{"num_hidden_layers": 14, "hidden_size": 160, "num_attention_heads": 2, "num_key_value_heads": 2, "head_dim": 64, "intermediate_size": 640, "vocab_size": 532, "hidden_act": "silu", "norm": "layernorm", "norm_place": "pre", "norm_eps": 1e-05, "positions": "learned", "qk_norm": true, "attn_scale": 0.174, "bias": "all", "tie_word_embeddings": true, "parallel_block": false, "init": "normal", "init_std_qkv": 0.0163, "init_std_o": 0.00308, "init_std_up": 0.0163, "init_std_down": 0.00308, "optimizer": "soap_variant", "learning_rate": 0.00638, "lr_mult_qkv": 0.5, "beta1": 0.95, "beta2": 0.99, "lr_head": 0.00507, "max_grad_norm": 1.0, "warmup_steps": 44, "schedule": "wsd", "decay_fraction": 0.718, "decay_shape": "linear", "final_lr_fraction": 0.1, "batch_tokens": [32768, 65536, 131072, 262144], "max_seq_len": 768, "doc_mask": true, "train_tokens": 294700000, "max_steps": 3296, "dataset": "wikipedia_en"}
Each number is 128 + 24 x the weight over the matrix's rms, rounded and kept within 0 to 255. Layers, rows and columns count from 0. Numbers have three digits each.

# q: layer 11 attention query, 128x160, rms 0.0731, rows 0-37, columns 0-79
# k: layer 11 attention key, 128x160, rms 0.0807, rows 0-37, columns 0-79
q0:132111157111103128100125128133120154140121144145112151128158127123154122069109123132128129110133107133165139162129185115118123137151101098119139128099068122157137164091157099177100153148086194142179114099127124143078117118158108131102140144
k0:099094121155099134122170140095126112161134138114123156092175109136139135092160162118097160124100114151102118118119117130149172180154138132085096137115057164123085162123126120142119117096111167126220122067124096114075104126132126123094161144
q1:119135117151122146133146152134147132142135137090163145125080144133103120081105095151128115138138180115140142159136143095134109133124134137122137150125104099151168123139134122142096174095142145163146162127147139137103124133130107118127104136
k1:076162112154114179145101153127151151159102161128157133122140145157111116105128132168100135149141139128136100146147107127131099144116101113115148153147106098104152113118135130134067120122201156144156073123129124132107144089156058115122113112
q2:134142120165132102092156161119167141145077128166111106104058091107123123159147173114129142121140125093084131119134087104128099162127094115125152115125178136113167136122106126092130097103094166133159114111095112175088103125121137167140112097
k2:205123096138131105113153186137164141144116107122098123144098127104201138112129149087154147111111138119110132088147148127100115142125102100089143155136101132104159155119123099082125108068115167139116093113088156156098123127117099144150102143
q3:107171149092171123109145104117114124110127175165094154095114113094078147126118126139083102152116126136135091131139166121178148124131109088109115126191099153137178134101180147119185129092181129101133112158133171145118118143116151129134117143
k3:106136121121150144119108087130145097111147063099125151163100113081087133107087156088112129156133147165140144159150157102157147143169121104099139136161117104121099104133130156131129070084158088116153153162122184183135102103088159136166142160
q4:139131170160104129119137118084185149146101115110115081148174127140091154114130119092107113140173089160119114128129098093121141136144138151173135116122155102099150147114132125139127149104085122140120106133148124147128107132148184135131127119
k4:145122148156135144145147129151168173137139129101077100116175122148147115140101102082097140161112107147144131121162115103059139097098172106151148122122139170134120090077153108116140132108098125151143092125142138165175125097156145130109066133
q5:124133082142117159170098103133156189120108135175148124109115103132131134115119117128109166116142120137146151106123154165129161150130153114139136134130075137177124163138149134160100123095174115131148097091113139160122117134115110080135134123
k5:144145107104102179172099112151135176116137130140127107113105103124129125135111107135095161084092156187145151123127127129116145168147166150110118108166126170190107129132124148195116137067132110143162087121117142152091073127129180160114145160
q6:157134119124106142131122149131129106095137127124139137176157154151145145089144104100126113117087099157084116141112089159161091153142120127077100124165084107143095134108172136137101096105110133173120129139081129125128123106138118096098166142
k6:102098127118124160160131135100141086148124108137141133159159147147140149099135088114139090084152105175077110156093111133163134129136133176094133154133136139151134134095157128147126143132098131174123129137120147128133172121128118114079147113
q7:148134132152125109091167115104104178124142155140133160147192139117136093169098136087088129151145078105147114091136143116130124170131118114099153187099131130111095176133128122113099106118140085113120117095098119139142109163096141137125128093
k7:106152138195149109095169146134131184184128118134145098092134161153093129162141167119093174127163132119131128096133114111178134163165134157156104155137155167134059143148115126138123134139090086101091120112146136104115121172106149149102134120
q8:138146086144132128139130106149126105099090110189132164135106137148175106115127114151128111099149126135146153103106142156176119121117198162098053127119140115104172172138098132155145135133108120126127098175132124126129124158153125143086104078
k8:110152118112126124181111099156151151098094140178131141127100126137162145147085113079167142130119131100129141136136168116105106122080126128097110167126111120140147155135142138140138092118094146184122160179182153189116127149129144137132118076
q9:119112131107143157123126143121139125145118124146078147161144116155118123145135148120148120093152129105128133141111145107133104165146143113118144150106115105134114122128165129120148135148108122123165101112152156126111132108130129143109167105
k9:138108116150132108141118131128129149161114132185113143108179168148080142154159141133120126106149113132135125120143110113137116126096129133130154118138159108124098133117156125109157176168093118124153087099129104149137145123146124128116172131
q10:136082162147125122118139133154111136108101107090110126135193105131106108153077130124124130110161128126096110140134157096109106120145116164126137126172164113110126144177091139115134180131165161125148115129126115169138164094141115102149113094
k10:158065144154115103079098121179088135080129130118127133129166114153084083154124185113149148108090141107115131147127134095085130061173139141117161122121142082083116117149118147150148144117120168166154103129137097147139147071121136125145141092
q11:114071125121136133122147115150153152110148136107159135161155124109120133176135139120085140094131109143177118161147122132123118121123177097168148097142134143121137136129139104117070132114144113124142152144148140141134133129149131123126130111
k11:147126153160111135120148146159131143167135146110120136124134138132104121157131147100092121116113133135160109158095144145122087098112164101135142088141144129115111133125124127115064102137118097122124156106102103124129148107083120131060129132
q12:137146117133139125083132136113163118145102111120140107131128104128135124113129093088140098120154140112115181132152161112111145104134151147134113125116140148152164087106120146103104166108111078147090129110158100148120127098127143160150138137
k12:112158164138150135124136163104155115113081133118140142162117133158164126099089122077145135157176118104171138085142155174129099123115138134140102122104132149133134134100100143124099091130139114173136122147096107133128122108161157157143129094
q13:101146102096107075188117158108146110133119105108121088133159085140153139137135110112123130148177157143100124132090100120104124105125127091112126134149164088132146063120101149152097165164139189133132161104081129139123103126119118119112117085
k13:149172141100073070201098124119138106106076064162110117143174113147150115118105122136105127088176158117174141103098093116120148093121119103121143116151162113119152113097088161170162133090140204136107158153109133098103118075111105105137143119
q14:114123118145169146124116116105135104178144107113133144126157118152142147122168086168104126114104087097103120081135181107156143099095121147130094098120132167083120114091172128120131163106134125104144125147129128115102115099135101132109132115
k14:096104138106147122129133059133157064172154134135101162154162101098117171167150103159108191125131092090142162149116168156163084154161125119158085083162136164105135179128189136129106134098136121090115144148155115106114112117117105133149120149
q15:118095149082146108135116152117122134108132118135095102127099137105125144148142101134151094116130134095133074133138108069122158147102138113104119105116142134102146137143079142116100120119146146140107122115114127159118125161151116133110127161
k15:147104155090128108141102181102136136091119138125097103132134171126123093131098133168143125100162139065149118158164086080119160115134120143090135091112118125159142121132127099109128102141139110124089165142111106146134116122133137115147138121
q16:120118130109130128123134097190098148119134127125094135125122089096115099157110133110152119087106105097151115129115147107134116085147130120133092105097141133148108092109128137096161118123116139151126130156151162147104156134117146094117088120
k16:134126148123133127112136170176077121126121103147140127102144142140111149132108176077120085153141162072158114121105169134115085153119128128139117168108149135112128103129094117139175119119131121165113170157105119145087134201097118092093110096
q17:171100081127183150160107149134109119143139114081132119177107101136140117169094142131062103138136157127120128147126128164172106116130129147117100101140103126158109168146124143132136124156103103158100106146112120101156167116114167141137110119
k17:148112110114149156161101167126112104133120137135143103159126100164120146144102104093093100151112104113149129135127138169139161169091110165143130111122134114184134146162092110117114101172107118119095142131132081125116188127112136101109107095
q18:156162137138106152153155121082118128118171085145110122151066119124155163086111129134082128104139123111147089164121131104111116110111164104164114135132120134131119148138178125093123144105131137145136129165136091115109104141145093135138092124
k18:103109171123141146163143146170140156121138145121092096153108134138084188108136136135115180175127129106160115123124122111144105128087175126160092116168121162182128170141124154139112091118126138093133124132144088145135132141112073155112123164
q19:114118114139174143133113129134193110131160132150111123152140142130127141177141107153099084120138102066133089106154115134143119110123150146151152146078128108140140171182147125140128143114108186148130147128129131143124102118140117154126118141
k19:149107110119149115176145118156172127127127117149108160141153146117066151180151152145035115108124130107173134146131086113088118108139139140132154085120150093112138126176175104157132156102139158126124143085107147109128125114133111130123133126
q20:145178084127143111122148106152119131116149137162150111133118107135144162158149133112075136123115115139146139162117160127141127103161131118140142148154149097134122131149141130127125144132146140144122118158140141127124122130158140168125119130
k20:112145122110128138152126107151105145122122111128144119137107124144111169137142152056100167158141100148151102109091125104136126105086182112122139121135120118150107119149101149133140123133101134150150123155147168134089163135110132150111115120
q21:126125087124107091141159081125189143117117138115118091122128124147153154136124130126127165111130151123155142151105110141164125127085087113085142068109120111107086148181146135116131161144108108121127155141103117142124110169123155115125095118
k21:146148139119126132145169159151176120088124114102117103120161123170118110155109143098145169118123114153109127119159123165149149154102138135151120082131071132136126153193201151142159092120102145090088157125109143102087119131130098098109130089
q22:103131165097111136125134129095077157133134118104121125099118116124145106077106170140139110120174131113131078159109103108137078128158145098161133124138132112144124144143125175123113140111135110117078173165148115159128116113114120095155114136
k22:123142186118111121133077115170131156146099098118142074121132094157124139112094165136149101119137104117113123133141088158143123158130154113142097108121138088114145147137097184120098126075117117104140133134129086198169096107107106109147123130
q23:106103102108103138167157119100138105115139130169127116142148123124161147074127150150150123162099107142141113136127120160123136137115127169106136110140132095114130109154132135118108147089160145139116108059123103135167149145150118130152147122
k23:133128152148087138150128086127109081140171114087118193153101110092127120081161143118157148167172146140146133093099071088105154097139145127126147107123123074113171154150108159085150135106152103121175080089124145110134159124108116097137170132
q24:142165152155144139124147132134163156140137146111167143088166098155137153116112121121162173134126134102115170146132115120123157098130107126134153112115136154177143122100111158122133132142132095145133132152113115098146120138091117188104134123
k24:127176080118145134093179150151116074102118133095137132092149123141128178099081126143136148149077091102127119110096131147113186160120101098110127120128150149153136104091077125109127109122116116147122117123142124119116121095072112176107126134
q25:144119128123120153077150125092130130143120136138139142125121130134143109172159177094132137167156131149119142173159144151103106118174089097133145119119154157158139158093138142121118095137093118080112162112139119143107145124155126153150158141
k25:160106145150095112103138115074133123150146102128133130109109139118165151139135144091122133157139107140110128098128158115164135100128097121114113096080127138139101158135099120101119110153096116094143117112077131159131130123138145127105117167
q26:117110106084144154163117151128100120104137073150149114152122111145124139133132097118162139138134085119136136119138071124138113108155097171142178125083131106142129152087102168103180159172132146147147107120162098116154119077119106148085142152
k26:123138105106139108156164141109105144121140133159117114134136072116134128135148108115155170137130078079131143106129102145094188131144105106150164167097144117174135177070107128107135181129101106128128128117179075142144096163138116130141096146
q27:148103145102101180111107160082131110130141116137151145151108119106106128113124108105080126139148148140111102122151138142111130150121138143113186113142123144153133141108128159117116160135132110123148120090137112120152107145159117163142173139
k27:120091127122104147147124133072084116123149107140096159079125093131128099106123115138088102139079116102118087118115093137091198091153064128114137127153081168168132140153102123131123118152126087105163149086102115184123102119099157107136145161
q28:118133196153141194088136144125130106150127142088119172150097134143158106107129133207113111131178179165114118105144139114138139123131160143143127149133120146113117139118145142129133090175117170102128171126137127124119165151096156120135147119
k28:086141162147127162097111110098125147138127149111107113154160124118122142109119163180119087104142139135084115149158135113145145144111128131161080133156126110110141130146151145103094136169119138066116154111118122169146142099139126116126155155
q29:154105104148113167129122141143113105141105128134095151142124151118127135121122125106120125158118134115122100169162150118175131127151122130134110129129161136162159146129131164169159116137120162138147106159099121132096194149149133136116113106
k29:112101139139123122174106154136135125132131086137141156156158154134086171115126115073107133177142142079144107151175176126146146113126135147119118141129141125154137095130084179144168153159080197156128109162145124141120206152149108136108131149
q30:119135161124148167133155112180139143089152123138156134119115107122130092115124109149120134119151123171125118121121137136147116103149141106140134139107142106145117147118094124126131131156128163108139148171172126120117117110135111137129125115
k30:116157141147123150123140144135139200101154153107120132128107137143109118148171142112108119118154148144122124131106152128133114121113130139149148160128139114139111125093108120130123125100131122171160115164156139163135119121112110152132133116
q31:109158123161154149119163131144157154107185138137138149115089101122147118137139147125167144141141172144118106155106121161137133109122110109136125117106117147123178158150138143150092123149146137122126174132108146163144123146179126117146127096
k31:096140124122108120106119109123123152148153123129126095136103171112144131142103180142146164101134164160104126085111101101110157125150152119118117128076147114146156141135141130125101128126136091105103113170077171128110149132175111119110111132
q32:123160139150152130132112105127135164107139143134124114128105095138134117122117118103093141143178127136117113098125119132133135137166124137127129139123127115158099151068140132176144135136153154118095130107120112156160129128132154141112122144
k32:119138156160177148160130161109131189079145086118117121127106101134123104141136108093068134098155122118137143074132129121147162161134111186144109133168130136154122144093125134146115147129111142139125104154115102152142097167153170130128109158
q33:127169158090125146142125119160123125133139110107118141094138131142179095146143109139138139149136134124059095109171118088139108109101091123125102137112154125087105110143137102086125109100132126195100120110113119152113119137165119125170135147
k33:138158146092125173139067122112141148134121128089108127083132177121104133148161113141168162141148144083083111109137119101152099115141125124107072175121124093130117105109157118075179145121133114168101091150124111152083146118169108079105132110
q34:074107134114150139111126128104118086149146132123134136148129103100128152085110140119127110093127074146121158097160100157118129097105110121118098131102139077110091127123131139118116151110103112109138152108111147109088113112087138078146138072
k34:140107125136142140120131121134137121165136103068103148137128118145115115076090161113120124102147104168120153090142105107121147105093129084114109143118141049140126092155109156106144102085118152133098190127136191135093087126094150077131147093
q35:153120138165108124114161118098143113117080137136099118115124153111088090152098140112156135111123138093113136176132164146147125145136137087129130146134164135178132117083140132154124124145168092145123120092127131150103094111096099130060187127
k35:126156092148139141111107119131149151163135115121118114144104158100107113096114196108139115159093132114125156130139120130113147120140112116106142136101142121132110075104119137091103144149125124155127098103099097177145097104130091187101168193
q36:141120123102123116091173126143110157142171134096160093102104124124120115132139139122123119142091058129118124096127141123169153128137134111120128113148142133124112122137135092131106153145078127127109136133128120161167110116157137116149145087
k36:152121155137166141111137161112119170168158121092153125142122128130139108134161125083134145108149098154162161103119132183095113175171145150130107124152115101149094126137161096054096124157112147128106109113178130132140163159169132126131148159
q37:118104112115114126098134132124138093158159166122112110082124146138090156112106143154132143123138107129184140126121120149109144081169152141170111128064143135143112107079127117154171151125103119140115118127097127106158094138151119110148127202
k37:115118097145106145089175136131135108117150136101158139134106100139145153092096104153090108161156105093152161114093135162117120109158129174150082108119132124143139104118154125105136085143154119124095102107109096112079073157177144125138132156